Weights of a small GPT-style language model, trained from scratch on English Wikipedia.
Size: 16 layers, width 256, 8 heads of 32, MLP 1024 squared ReLU, vocabulary 4096, 22.4M parameters.
Architecture: LayerNorm before each block, no biases in attention or MLP, value embeddings, hashed n-gram embeddings.
Training: a variant of Muon for these matrices, 902M tokens.
Each number is 128 + 24 x the weight over its row's rms, rounded and kept within 0 to 255. Layers, rows and columns count from 0. Numbers have three digits each. The size before them is the row's rms in percent of the matrix's.

# o: layer 6 attention output (transposed), 256x256, rms 0.184, rows 138-159, columns 0-127
# v: layer 6 attention value, 256x256, rms 0.197, rows 139-159, columns 0-127
# q: layer 6 attention query, 256x256, rms 0.184, rows 160-190, columns 0-127
# k: layer 6 attention key, 256x256, rms 0.184, rows 160-190, columns 0-127
o138 103:115131160120112137135128079175128131125134113149155129145103145148126149105135124138116154141101098095116090136136102144117117124147094135213111084091129130134095091101120143113139088149091162135103125110131145103120166167074140129168145149152146172110107144142142096098114160132090150141113090100152101161101135169148132130135159096163136122165167167120177117115154107136152161119088
v139 098:135165105136179131113103101132133184106120115131147129127100163106144110129165111160142130196133121110125158119170127120128125104114082144092164098157103135135156103122083120131140137174130137104140126068147164132158150191127102158165149152161123095137098162139121108145099151171128121109142101137119127085138117116096108125087142099147155166160137147148181143086140153136144135137094
o139 107:102131117137117114110109124107127099144117127130167153067152143088098088132130133149115088132105170100094134142131121135113124128104137140102154106135158082140144117165175124127117094163118148125148100138142127135150147096159096180142164119107148168095062089115101100126133167169113127153142119146137123145140078105150117116124126097156106135135138109173123146119104173117139158120065
v140 107:134151156104085131160134110139116137097122076102121158108122139129103121114134104120096115139105149119142173153156138126147145125108156146150203142141087120119125146143130127132114143147144118138118130112158158145164147180124140124180125115109120146094167102165176120138119133106136104089152158112146134082120148123111130114085090104169133151078099131125134141117134095144097138122140
o140 113:128141118137134108119114132146121095112118142103120105150156116125117139163108111115113135131124136153121167123127126066127161142155110121133137108132122141133136099109113147123167144134132162130172131127105127164129150115119128125092102117123181112115128133106140142133155102116111128099088157131162132128121099108096135122128121162142123097114158128108153122108108106127099127180074
v141 100:140169107122107114101126132077137104119091136163150140155114118151092148140122134093137106110163105150116133156134122136133141091110131113116130144151146112177156138122126102130090105111139146144109122146083147103113161113147125122183103124132125131180062120135115140167116129158119159134126176124133104114135130133149095134114143176142098161144112139114136141126113166121123127135171
o141 107:144160146168109140094162160101104082091139136130132147109135128160142087105180145159151088121110154173126140137111149115120115116165107103119132173108140139179134108111177114093107127095148180128168141141121171151146133148158145131145171118124121064156090140132134133139161130143094125154086156139103106134091152131115100135060153132067119088123135121133131116144129129143134118096101
v142 096:156110116129107130133107115106112153183126157143132098154180119109134132131132097150148131174087145082104108129124078113120149098150127105110135110128114114142105120143161153181132166108141091086123118129127114099093121171167153097111148135150134109178148150186120137128131087139115154094122128141098146109132143140133128118085098183081126118090147123142152157163134162135143139168119
o142 103:122156128141113142087153092141117108133154111144119102124108120136103101133140151123157160102120137107119162113131089121137170138112118109160096129111108111162119113121115121097166130130106114150117148131139137128151075120199105111167166136163128175105130120148137118132104137135108099153136108113076151135161121124156083161103166221139164111146169131093106142113131139123125135131097
v143 096:150096117130146148129149139157107146157162154130139127118156109117118143128127106154128149140125128144161102161149134167142103154151094126116129140112114155094107127105095133132119157134123108090093147114165136137124182154116151116103119156133135087160124138094149129147141111133117128101114166112162136127087126118155103126118120105166089100109103163155165134148121116123132121126094
o143 099:134144098130107144141086111114124094135138126141119116103177111111130136131149118104154108116138126150153122131114130160111096138144144164101154136102115131100111143090094112117117140139116101120163105121162108145121074158153110133140134136123100132130130082128150156108094118131157105124091160119152147119126145110156091133120149084147110083119132147126149143163131146135152149159097
v144 101:138123174143097144144133127146159130118084186096115110105142126169128124084118142117122180121108103118102110097163127136163103135131155114136089076153090141164096143151117140168135142122111152104117146121099145099098150161127132125138087151179130144188135120101153112114131145094088142111110124093147143112154102151105127128122135125129126165117113122128117109123112178089139140139117
o144 111:070087106157120107086173116143098133110118108097098152136162126153170085143105142112137137104101113096125174093146155117159119126129118152150108103122133108136125145128118139130091118109127143141128115168081121132164104115145124131142136156135130093143126102128138150155155142143127123133094116154164151143116104146152131109132145116136143142100130067100086121105115134149086096113129
v145 106:125131150120158088138122148144121105121118062111141092090113087129164132111135122140126123109137172112099144074180125074091106115171135120179133089150141208139109115143135158133161125147152120142124100150126144142122117120125119110163097159077168117088140129136144172112118124141120127143106132132134129107186122129145141127105135128143106142142143139143131148132092161092106117117138
o145 109:165135136106097118076108162105139127140140146145104122164140120113167102117107144096136133134128105144121131141146117115102153093116154157117142107172153151166124139128108159076125122155139194122157124112091132158149109105102120128135150086098115119131123140140123137144127151094124117134119089082095114127124122140095160131101127138143148134170122104144136125134143138109110133112122
v146 101:135106152124161115146093179128135091107139132137151088129124157155159089180070083098128107105172095142162120133085083108119119125140096138130129130162111128160111142135119144142156161092130110128144088108140140136121133119096138093142134165146081106153189110123100103135131123123144105149149089150093157085142127116084105127147075149152099127084113139141142116108174152141143120131155
o146 111:139093146158169123161141100131107129106119143154144144111144146129160155145160154110156114148125118105133122134146137135142164107128101150139153122145149135171158145147113156141137102106113101106106086107099118105112121133115105139112138153144112120111151105192143129121121073118154131122175157131176132132152076084099103165134140112147161111156072093065152123119125119107150083123145
v147 101:127168141129105125109109122140146175190122118122150123127123097113113121122117128128142121098156083077148131161110140128155141158143079160174089161116121112137125154159122189095140136147119131145163102135104147093141136139148144112168060133175086119138137133121099091111139113123102150137107096137179139161117162159090155112159142136080116130082135144165128169143086091150149112136110
o147 106:134159131147095105140115121137110131136078113155139157120152140123130167159122128134150157096127119170098174167107159151098107128155153102159072153141149122093119100132134127168137117162112077114106145119111113139122134105162111125115091096156155124128152109098136151125131122128108129131158116141126101160121143113126157133123137120105065070108210091134110116123113133123110094128131
v148 102:108094163133123073143138185107135148169135136116185151116151127176197142140148061153126141138134130129128116125099116173116142087112131159111125085150149098112124153138140126129134139115132125120163133151121120119081125124089131151086112124126101110103112155102107086139121173119098130102116159139149131099152139086075137102116144152153135188094128112146124124168145100135132134134187
o148 104:131116126137112107110156137100131072102171114141131099158122156120139165145136101153090101130119141116167126129150164105122174155135149127182114121158114135123110148103097126143097130140147100114126158100159119098120124134122154132145146134156092128085115162089144135119125180113090120099162094129117149128129144111102155148107155091143103138102107089116140110109130110163147087136175
v149 102:149160111079138119107115123117132120165093103100173143151156090178131145144121113092144134150117107126150095103106120113148115162084119112097116114140110117134112091106116158111131155144101154137144129138102142117129154124115138154119147147147152147166119163122150136137147137160165168159108130142146184125105128129104149122115114097147119157129131115111125147128196092149140146126142
o149 108:140132150137136083150134131135111132083096094142112152140150106112099194125160129112160108115157173118147111106099146104077134134137101109155101115097131123092148116150144152125104093159114118170098138156092111133111132120207150140144123072121151171121120164125106160123127108163136152117156111137097084150132086101113095173137099148138124106135143132148158148085142131139128123083113
v150 098:113142113133140118121116101118077092143128135136152095146122099099102136141131129151096135153160094124102093125121118134149120109121131134174117116115143087150146120147134102124148105154124104099129126139132149147160138152113145121148170114157092144104164089130124112129137091126104075154129136129113144172136111157097132155138117063095116166149109074135119130163170186120128105141127
o150 103:114112136147125142125128132116154198113138122120167082150131134112146139162095133129134108153158122138112122048132133159162127121123148099158144114110155094196133093139132088169144135130132114072091145128076149152105112137140129099084122092154101153130132065105124151161144131137095120115095119142148109154139124167121128124104107142140125152159143134150109147124148109140105171120092
v151 104:107150098176124101131115139110108144115118136165124113113166125123101137143110114141137158163120121099140129133118125150119144090124131102146120159156162168124088116126155113104167133134122172120121133141177094151097081134098151154127150116160125117127115151094145095142087143131153148103134093152150091118087099109123099155097140163131143120122099139126136146148105106215133116186109
o151 112:127112165131067116145102132119091101146134128131110126165159134186146127105137091122115135161105102128138182110127091119125108116133180123143158142113118176132150120124132102162138105089120130142083116097176146094098129121104158106060094137169151113132136113095103134136141171151134140116134112159117137136081127149182125150144134144114138121105093155140139117148121150170165127149149
v152 101:095177116108130103118141088138115093104133140150129170144100164110144109158134147105156133094128107126149153150093133120143123140168133109107092136123089099118106081122151114152099096160119105158127108117059125153121136145155139136163152088144124152106188096141123117139121104138081154137115112178104135153150114121111126121117135089150104106151169166125099140086141154152125151113131
o152 113:146121143105124116105124158138130139117116152131133122181134126126160173159103123145109124152147161124124081103118129114118143135158130161068098154156125139133133094144149110162136135132104140078160093131143118087120117139134118102121134144059151123151116109096143106156103113118128148129120133142111119138129137132151133145107128150082119069115111134125131121096168138118141128170153
v153 100:152135129091111119078099127167104133154151135104110090097133147112155092104167125134145135125129113156128087140144116109123140175152118171158154133166142111118157106124187139138162123111155147122139071128155132183129119108115121099125114164118105158151082193138122132106095151110122097144135117122166137145086153110114144097102084122140110172136148149116137137126090129138160124109117
o153 105:188139160104147150137143138124172094112114128144114124109192143126087172121140087119100126164141126096109124136103132149123133170148122122102120153134152106121123124108144172147127165148168088120145125173147120124150132117107134145159132157100126128139123155148127122126117123115114074106135124098145161140144117168088145096143136112169143118089133147111116144200188122110106104088108
v154 092:152086139142123135122133118173180155075124176155114131109117071100158128139103144143147126125164113118151164154127097120112135139100095138114109133144164111119160137140120145114185123131124140116145135122139168123116164094133088160136148121139167177155116136098096118130109127134114136099148124109080101107119122122102121112153133150088164135096136105153179112111147127158134111168146
o154 107:123077154160139146123117110104119112123096122120135114148091155102146163143131063140112127117149134160139106104120135083113110169178135118103116128073143146144100124136125106115168150113097118111144181111148100116169136093130123117120129120128157151093178076127124143096160118154149096170130133144124132118110150132124119108138131107078148179145114100105115144107095192137167149125121
v155 106:121141109129155152164160133123113142071135124137107138158139127130110161136121137073128147178136155081105140161123126150133134177109107164172112161123113148153126130132078164124064126169114098149134130155110086129119138106148139154112168095128146142127077128143120141126100093120160142119124119102130072153112094101145177143118123150187124106153135114141118114141109107117114124147114
o155 110:148104158093135076137108138104078096137161148134089104118103148112159158129117122129131078105147119109118112160129123114133095099129121127146124077160103139107143102117131164123154153099109143157154162120139121142177141177129171109123111146089159095147080113100118182146092172118145143137122157159115138144168147116144134119119116115135130093120128160123129149174109130174100110085133
v156 109:130119097088139157148092094062146120121160156079092094137129126095151161141135132145121103143158112170130125085177128164138119115149148140115128091126153120111129172132134091144125141141147121138157164122137077100095091126090119116101132143133124143147152122141144119109115107118140163106129123129143168115152175115143115134126128079153127115139129155106155120121136106151135155128116
o156 112:090124112139096168142160144123162131101127131146101143171128139093126093129138136103098159161117174070151171146126105131156111140136094149159092142129123122108161109119120150109138116164101103150105134156182115151144120099120124106109136152136106152105167175172106088123153098114077123116133130128120137097143135136138119116157117184178121141144106133128148110114113114116158140167135
v157 109:165131172126172113123107107119166173110127124091162125168112123114142123113136087089139111139167142137111120100178089121149127134114116144126130142174104161136164133071163155136111163146098129127158130124132139148107138128145104089101082145150130100128089129109092147133148114118161094143102103146162116135113099091138134122084155114120144134127098139111121177102100153146131131135178
o157 114:124153120118133101143189143100097129158110119149117123142148109134091074152166139155130084107122113117137190110160141109114104143137149144119131102134120106120128144124146145149117130187120104108138163121182120143131129162127139098158106096097038130066097132152091101140149110122109135149122136138096107119108110099085138148140134136106126115105145115104113139148126093106119112105129
v158 101:116111173123115113143145112156179164162157124120123141085090133125107191133112134144131173138141145146117102121109104160139134164124114158174095132127159136142109079126151141131077115131132138103130112154157136148144156099127170099132120142152119108159141139119140102088108136143168164112108112113170111137133143143080097140143097138103143094123175150107093118176135145076139162104136
o158 105:110111117117127170130096119115127132147095133108159147152149178112114159085132090110097114154109136154184112163106103172139094104140085120174111163125111132110160039073108120141137071121156114163106113172125171137167119132139109138122103106101141126146093127164119085124122131159148117119106133115127120107136140122111118174099109063146173135114161157134083139181128137099134127111130
v159 110:119140101141132147131070145130111115191109129138139098100122150105112073103140111167150129122112158127130146128085088139120130118104069113121133164102117112076124143105101121117153118112162123158117121151138105132157149110143099112082127167118178115128107142167094146077120143175138088142086134125129127159132126136151116146124108140108139159093144142102121096184133148089131122119100
o159 113:141127114111100120121101122089130156165116115133121163150120138149082119118131146130158116137108073096105066124109102109136157171129088100087164155135129136123130157164159100167103129136140118087117135148145127103097136127118130125123146130190160159153125166117107151071089135111107169136091162124084156129139138132133154147131132121101112141118109151096127114114124130130140150100113
q160 082:113104154126077134136113172139172139195130149098116107156200167108149135117136136126097135146150108131105143130117164124144130143123121113145138115111152090137132173124139123144120140083117139175162121123126114127062122111173116135138151129144088097132145119080133068126164131139131129092136138115123115054113119083120153142113141119090120110123123113125140102142112142127127124124146
k160 064:102127095122104145120135140132132105110105199113128123093137157148074105119156172118137115124156137142118146119122144134067098080116136128147136171116103145145115112149148075094139136130121157151120135092169172127089126158107122180166134137136180138126131125107109147106126124148179160131126138137108128168111116105163139135120122120108148147156147133140135163134107178149113137109137
q161 081:107128101142117113110114092127100048133163114099095131105097127172133145131129114158139097107117138125158138096102137112171115189127180130140123141124101096110131115119161114123127096129140091132118149115087084130159141122128162128101104106121117132112102100113117136114120095163158124152118114164144156086148131091155143158125136134159150102106080097115094136114103106142110094115123
k161 056:101109130100108109149166093143099090153107145135140138145078146108156075134148136109144144163132125119109174125128121120143098119126103130139131138107145147121100107081135127130141095109155093091155139126115115139152087086141159128156126160141152146113125146149154101137119119060100149120178171141103143129154092137158161109122108115146130107136153145125122110130146111110133142169154
q162 077:089176138115131120120165121139120130164144130115124164131147084150173167124154164172149081132142153137146133106129133114126126122133158113132130138137160123122140149158116112155101121187115114134104120141078080148148134150122102165161155122103155138121091100136159118110116157129112117100103099104154110110147152135118124152100142113144147101134106168122084127124118141134103137083111
k162 056:152122136113126135092126149092070092141132133151128148131124125141149066112151158113112173154085153129109126133119140145112129103126119116124131144078097123144102120104164154139127105101087094112157161098155133099117061169157126111099156147157142155153109143152136145071138145167099153096158132123076092109148125132148112176138160083105140060149104104162101133121138115146124100130123
q163 085:119117136108155130110137140139123173107165130150125144159104126131103146163134152139115133137103157106146108131125092163130102132081103128111178185114119103095113134138125130162119147108097117107116082130191094140110119118118129128091135130165151154160126115151170123115141145102078108108070134136132145110126122153157097119187085129146118135152119159161125147159116119132145163112129
k163 055:123125133151101114154125098111123116103045111127154113117146149112148121121128090087096134125156101134196133120133098142137133098119130124109153127099127157148158096117137155110117083142171158140091154117107159125112104125150125147171157140098137091122123162151132133143171135131129126144199115110113138148108132127114126097133133107136130098143116095146098097156121101076163139095072
q164 065:150125154142171135113112114122146114122131149087164092119150121116146101125133129126113104116138130150127136145146118090127130150151132126119172122114126117144079165130110142167128177136138105102143132085123140059115124103128112134124125173153111150141129156109155133086170107129136109152145141129112149145108093146150149125136159105122147150093093149096187147124105105125127134160139
k164 038:146160140173093094118165153144116139155124109159091158165132130112099134150120080142074105154107170126114100170125102141134123122161101093153119114139169146144128159145155121141153115102146083132119141140185143165130117134170177113123159132109119143118144139151152162115152138116082128135129074135137121106132112094115080099155182144108140166140120111129098119102099100133127094130127
q165 076:140130191150132123133125150160162141124119139122123157115159146103108162114120138122093145171103170130111119139130089127110103156156129128120104122173165144105121132104080127094147134118160147153114087139184147152124136170127075151097165096139167127097125154126148115128151116118150076148074125098090094143130092139090106112131103144135104153170114109121132126116137144110125130141120
k165 041:102124144140113149107165161114111161116085155101086079175124112141108140133124119086130166066069147128130145140125142150165185126145119085110102101142125085145101113119153166155140103090139103078147175173151142165112152125138158157164132125138076123175153142118097084147144165091117116125123121148155101112162143109122138102149162113125124183158136141172130165128101130135135136148148
q166 042:120100078116151132160092101102120103121144128128129151160124112119153102116133107101145105135137119135123100122147111121119159106110177118104123141138126106137125120108170136092156138137093139099199146093131120126093090128123117100160128172109108141114144083133103111075146110139137186130117160173151122121119114119118204164168116124141110123130116140129174122093190132133156128145111
k166 032:148156141085132097113148113141120130136164200098152154119151084130149126154108159133135169103117125131144099135114076135131136130160119136153152158127155162155101135138125109140113125085117100104139157113169150107134093130124166153166143183098110116125094133142184119140070128078069107131136100102149120163164123126151170143132140121106128160121158145132081117125066102146090081148095
q167 055:153119141118108122098117157203171149146091192157130128105166163125093112111085105117141130149139123114143124142099113145119116142134099140126116118106155170101124106164123092110086136137144145174099089121156132142111103153113124125090146089117145130144142163154108142114136100121132079097133111091090127126065151112115097152129114175115105146183163149132136133162071156119149161099123
k167 032:116148152161178117164133137133161116138115116111123114118143120104129160085132142135158133112099141146133087124135123146132151129183140087103135092119124127114111140142100124148116098113168101094137109129145142120132136117121163095103091146154114111142144161117142113124122099141126098071119166128115098144090151175094131105145138119124123138150173131168128138100141112116080090158129
q168 030:101165159184136097125138157105151128158103111146115113083133112167154138105135116118136102101160158142153103119170125142128137178172141110144133153124126134159155134100111147094139128134151140154096118136109167122124117143155132121152104135105124113124131148152077134138176183117105111123143066149128136104098107147137116125102160106145083115103155135112124152150112118105067134089093
k168 034:145105118122115156127113145167105132111122160152132093145098168099136086141127127150079134136143099147119153164082134106142118127106109186144119161109106129155139168138136098126167129134076170137149081147131129130110135123136132122092144088131084124116170115188116154188129157145155114105151139093139143129145106108160091133131104124134164115130124172104160141159117133125160128120153
q169 041:094153128110099178149110116100080095149145113168061092115092106118115128134123150154130079118109160134136104118156121103134102126097145133141118180087122132123089143112151135127129107153087090106147154080149091167157141143146142149160125155132165141077134091099162136115103122144112153124119141158111123133161130127168146151127112162116128131165088114136130112102140078123111129131124
k169 034:092117090079107108100167121128112097110128126114131160108124165114126105171140151112114081128153072105118157113168152106097120112121114096179129125166091132156081081119077066157125109143109133120141181157087160112133142116103147146133128106095141124105156133115130112110132143128121133172131146173161105123156120134181140163154155102121108115127184118110118170170108136117148086151152
q170 031:114167123147133123121142103137108077128114058146086119115123135107153137115098119148108110105133140126156143141166126122117128128161149152158097134108153128156127101124126158090188112117136112141077148106103113152167143156159160111158118128118125165103135093128140159115148126131121133146124144143133131142095131144159070114082121145145126128141165143137123151103161118132126118161112
k170 036:092110066113110076112122125116096076101118121125122174120134147154123136130149159144112129115160103102117170099133120100132115141151104133151131130139058139156113125116096122129168140138120089102140139116115115107123130117152114174135103122094108117101119141120077119134118144132178129146130163133146112117111124155149181146165145107153112061115132118066143123121144147165139076127153
q171 032:102151129112117152108157133073112116113135095106141125118105095112134104094143173143149138090127128146092133099137112097091111097141147152117137161093152065185114119139161152126158136135073152120123159116141152147116141107144121144159137125124130139137152103084139120144147159166167145129137178140131109153121114116163145130141152121124177124122116126124128120109138147169158131177116
k171 035:106126049110145134122106092135124122129127092123138169119159067133113146151120150130110097122101134142137182116107160136151110136173135104140096150160087114121136123075114129118144143126136062108115147105127122123109121151086106140137167167124113117099090126097098093109115143155145178126134161132127125115177147150146143084133129112094120159119169151145109111145083112147136118126161
q172 042:173075146100129076140093118170160131158131203129141135097160113127144191098141083095140163126134127123140127140107101163139150107111088100109123125187165148094128099150099130128128158145154155150123102134140161120079120135095134124115104114111130135128134146148116108129109110096131099178124095113116107144108172112086111081124098137122087132088125132159124096125112144145129141139162
k172 038:127102177169160130101123147163125174183129125102121102110122124106129097107087125065119153210130119121110093138119096143172135112084113128106136106156126137090115147098119126131112119117152144164124084174119108143126140113109128113109128130177114099103156126156162118143145118124164095126133132081121086130114082108128101146126157141155147152098117122138150137158145152144136133118134
q173 041:109163128128163111146148083154128104127126142157148144136090135134127163112137114128120074148134130133154104136154154146117137099094134112137127156132114116140101151104119169129163113121132136131109094128113168103123150109108126106131122102074175177123126102155117144116136077123122128148124120152143132140103124120087119110105085122152136063129088119142134138158111108114139146098122
k173 036:100125134092137057129152125170089062127131126107130204116119123157120125128134099138110131107118107091154137143158107127105113145200100140148106093140077130117103095134110127109159149155129162112130138113133123082139167113142123152112121172116100145082096128124148115120161123110126103128146172130157084101115096167168151145133146101137123084128139121108113155116148133134116098123094
q174 042:112163117127114064110090076116159109134125191105123147127166085127122160118109135118150116165130136090170130129134112158111153097163108140098119150167135131138116137143119080149143146109108133136112098082141135131122111130142114160082125152113142124108130116162128125130156125133128134127116119086174147120107145149114133076120100132119149124141077124124095144117143114110125127082107
k174 039:115155170148109116124127165137161148114134116056084123125157127138131165117111097128155173164155123130100070117124116161091151122116094163073098158138127142082118118145095140116118132117151150160106090151146153114125160121102158117099112159155127130142102138141147127160156137111159145104121089102107130105121084109137147106117144151115177128131092109121119113141120154186109179154079
q175 053:076151086111106101138147079134049115106165069164112156081062133131107125147124180161132104101136115149136151129141144101149108175111129143133110151136123120158127116159154136124126085135107072134132145120123111144162144137115108125130125117125121129122116122151151149121144105137124138113133121167168096145129174130147128124095126144145121113176136122117110165140127111101113110139130
k175 045:077179085093084097151124125128107098091148143149089182163103143127152134143159149143113108098116104068145124150129161132131113138144107115149096114128097167152135110145154096143137101115104101089120169080141135079131143115156124127154136160130154149107106130110123132105129122145085175099104144136176111131151126157161188142161112117134124101158113152136093140114091103123163105135106
q176 068:164141157136171086123098120089151122158138163118145138134215121136161119119106109122100091139124163112112131157093142142097135102126104147123110082142115133128119145096133109124095143130165154142084096132126156113120144126107112092074114140131083117132133150163100098131115137119115122118115151114130111101127119122131092095150165126108121134104149130127125083139165092122130156129184
k176 048:142134150172149143101139121166124142140143112131095113159142101075138116128111130118101154149147130121138112115150154119157161157100116123136132135152138139149111161096081171095144143147153186135137114163121118106110137102073123103132132105109152098133143135155166112132091146114192101150131109104078110109118132095123138142117168135085111135125083108082189157114145138087126107148184
q177 054:141127135144116133153108108129142123124128145131137141103093145156096107149117150097126135110124131153135155125138128115085091154187102123117099122095141130137111129157163072148101117136127117122157189120187122120124126142176091170160134155111113188097116113134150152098164120135109180090159148138143147148144115185143135117132143122146126130113166165179100140140149154142131128110111
k177 057:141139123125146112094100180102152120144145187102149165131186106152148178114113110113166134136108114149117110138128116171141152122096082131103121093168135104115123144105132124114103135144126125131093062158146134142106148139105144143095108157135082116170110131173117140122123150126133133122119127155112144106112108109080133118137160133138130137081139158153116129113151112148144148096145
q178 098:107095079122113117105118130102084102120117149131121129137144129091110119113083144135108130139138155105102100121091140143147160131128147149141139175141110134116097099139100121165162149111136141155096095061093139150144137154129153105092171121171129135116133160121112112191147116120095124153140145114145094091089094103181114123136102100160142152153113093094160120121111117160091120151150
k178 094:114105118121146157102138170112111094115116127134147165122141154150123117105071125133143143101122118128100107131111133150133188128116119140107136166120098120112134123154107125173145132101127128140146112114096132175126141122155115163139122135131070125093129141120084127172125087160098129116122154120114117121097102114154106204147095074174114152129151092148120134119129127124094124124125
q179 094:137142114128124088144118080130127155124146142112113087151124096088132130127160127121105117168137174123139134121139124132135083134146155114152112098148140136135127111097152124092137131161146131123074129102145120090142129148097157102093146117160190131155103131123169128113134176099136104150131113109156119130148138127134128025117150165092141113135107153093157101133105112141142103133165
k179 095:113114070142111092120127106122090117113133168131105108128137120088109129120094137140097136155138169121122118117106132152145139136140159142162125161146114149122100102129132112141161162134129120146073097051113137143148124156132156099074184123188150123137117157109137121185133153106107105164137127105152088088101092108172103079131124106131137132146109096086159133125092123160102110159144
q180 126:132146111128135154137126124128108101127158148062146170126102103154100094113143125141160141104134104107170143071125134119136133112099097111074120128124152144091115097098160168150084158109103127132092124105146109117105160100131161142142111133087174128146123129139147128175151115121141114119145118142102155081130139111087125169123103175134089077150136107113136123131134128103122135115105
k180 131:112153112129142168113149132124111119127142170068148157119108080183104115110145139148156154107106107094164107075139137140135114092125114125089137130096151135116092117084149128142096189126107122121066116112136113102117147122119166136144140147096155149133107122117172143153149137100140130117147123096109123111144144106123140181110126168132109075159126122122127121136128120119125161100120
q181 120:160105139128132099150101121138134108122146100118110140131118187080115122139123105120129098130148125153151158146095146110123161172096116121115093110184118119098162109163145174128121071114129124152185141133138118150108138100132106133127078108128135103160150139154084102151107107153118083130115124189119180088124114137084121101157100132131119159099138112129147144110129144095124094152107
k181 133:153121132109142122145115117126117096122156123078124168126115162105108106117130105125149108119144109126169158106103145117130148154088107108093100124170133119087149093135155188142090100107123127146147135124157113143103155093133132142140078122107150099158143140149102108163123103141122089127130106190113182062132121127071124130154095161133095126122152098117144144120130140086122107132096
q182 134:115125118153140129153145126130119185133118117136110140099127105107087146125110106122148161154172102078114102088166085118111107097119113095116145126120112188122168132172109119146146062095140146127115139117113176107131187127153129173169144140138154098117147152091084147180127139125125147102142113129136092098110160133118158136165156148135146140148127123117151111120137120077088099104103
k182 149:117137111140148126149131126129109182131117124136101148106116111110091147131100111129144162155154106085108103101189080124116111095116117097112135122136111182131169134169094118130144057092144139115114125119104179119115178128132126167167140156140131107112149152092076149167109132134140142107140098134126092107114156134119140145180157152118136137158120122102149115124145119080075100114097
q183 133:130109150160105138125148123119163123123124133132139098099158122127134127130138115130132139108182124124121130088070140109128130148117096140141165119089128117111111129145166138152152143144118129162114174126159108115171129131161130117103132091133150129140133127111171112156165142115118141138124167116159139104141146113121166099088106098176154129100163136186126120123115126130158124121157
k183 143:124116147174110140130150129115153139124115128131130102093145109114121134134134117125135141119189119112119130078091123102116129133109096124139176119089127141103124133166153133160158116124122130161113172122153118115169145130166133131115133101145159119139148130094160114173161143117121149121129158122163133099141163114124176102098120105176155127104168140178129116118114118107140110116151
q184 145:177127128146109103142167145142127085144118114145125120102112122165146134093132120145124150076130155170105180056086104141134111138136134138117146122121148133100157155134148058125148086137087159148130151165126144153111138099102161115143120120099081171132126148122153153135115118135131122087127110107112125101140138111104123134128161171104136142118172152095105105147103165101092148192130
k184 156:175133135157109107145166136143129083150121115144122122090117129164154134103132123157135142078132160173098179052089108141124115149142141147120137129120151135110142155129149055125145086147087157150140150157126139148116138109112150121149110115099095176136122149116157158129107122137125134092117112120105114094148142108106124136121163173105132144119165155107110095153104165097082147196129
q185 147:129134074090124131082121146140105124113100090152111119193110112144095134123120116108119165115116080140128107156120116143152118104105093101179152111122105137106160119135123116131143148070125115120095150151135153122125133087105179095100140151116122135136128111132079117140132084126121079140185119101161156147067158120141125154159130134113092122145137110102107157096123131136188127125116
k185 163:139141083093115124088127150143102117121092090152110124186107112153095137117127110111130155102111091146123109144100111146151111104098095111169154105121112135097168121132131105123148134073117112126092155160134157130114137079098191097103134153113120137145127118135080116148137080126129081129186119103158154143078164111132115153164130141103092126142152114102106155104120140128175143134117
q186 145:117124093121124118131148122111129155131161119120135128135090128136113159098160141138144092107118142133157108121135153119116106114117183128130151110124162119134154178185084086157107118150135155149090155136128125091090152134134137152136124068128165129155138130112110132114158137155108100128090101126176150138134122091158067133104091143127121155153134141111151100117100112132136133129137
k186 155:123125089121135117137147125117132158133165119129136127137081127138104165093166142142142100109105134130154106121131153123115104113114172131129151115129158118130146187185089090158104123149137151147093154139128114090095146133137136151128125062128155134154139136108120130115154130156109097130080098127169150141140128096150062133107095144127118159153129139107158094122099115135147133127132
q187 141:142133143140119132121144090100098140081121110118157113144146124142158157145127126138124102127153166131135129135171113077135113124148162142142127117110122147143136129128110172110137125126120148093106116141104156151115156095109137174182131175125139097111070125122134130135156150083123135093185112121161123180120091131167104111080130130133094082138126158144098136102102100097124129111146
k187 154:143131143132118135124141094096102138086131112113155114148142131139146163133133128139126091123158176134138126131175116074136104123146168141144126119111133154146148136136107166124130124126126152100098113141110156150114164093121140178177130174122147102126074128114139126132161142090114133097182121125171133188121093128169100112081127129131098085131125158142099136099099104100125129105148
q188 138:084153146102159150127124124121096113098127187122152119091143110149145127136145123143169131139132105148137129154149096111132080098114145097150186123142128100097104129136158122129125143136136106122131112075130113097110114081111145146156098189175118126180131156116122126107146147146118114136124197131086143141131143128137142131176124108145132123137118184137161120148116139150119117117129
k188 155:089145142104163149133121124114087106094132192120153113090146108151145121139144117142166135135129114141137126153152100111128084097110139094150180123144127097101102129136154125123128150133135104119132116081137108099108118081109151138156092184177120125180135153114113128113145143151128122135128193123089146136131136139142150130177127106155130125142113183137168132145124138148120120115123
q189 142:138130136131120111112157127108176152134137114107138160183088147103120166200159144143083165120138159113113148111127094134169134137125126158117141127156150074109142131088145163167109115094123120113134104145152120137124126103113128139148162155153120139135128156154170127142136152068139130137095100136129134115125135104114103091141114124114137122121125135108089113119078102176121128181127
k189 155:137134140126126112118149125111170153130140113104138164181090136103118164200170140140084155128140158118119145116123097137164124136121133158125153119157153069112137132094141155168111121089124116117137104143146118133114125100109127145148161155155117135143126156147159119141144161062135127135094098132132129115131129108120096089138112123121140134122125144109090106125075105176121130184132
q190 132:107115150122138146129132155102128131137174125107134136156162112111148113130123162147094091127149147145122110106137144110132108146146147111124159130087143101125105178099163132173084146081109107142125125107133082146120130102162113123110160139121120165112138100076147107095102158153115088097109148113130127056153132126134148160169159114148113087133125128145131112137123130157111137097153
k190 153:113116147110137157131126152115126134144173127111137136157162119113153110126123162149102094132152144143123107099130132109132123143139153116120157119090149106126098182097156134157082144082112109143127122114127085153113130100164112114115150143121116157113140097075143103094099164152119092090111152115134125057142135130135144164168162116145109081133134128148127114142121130152105135092156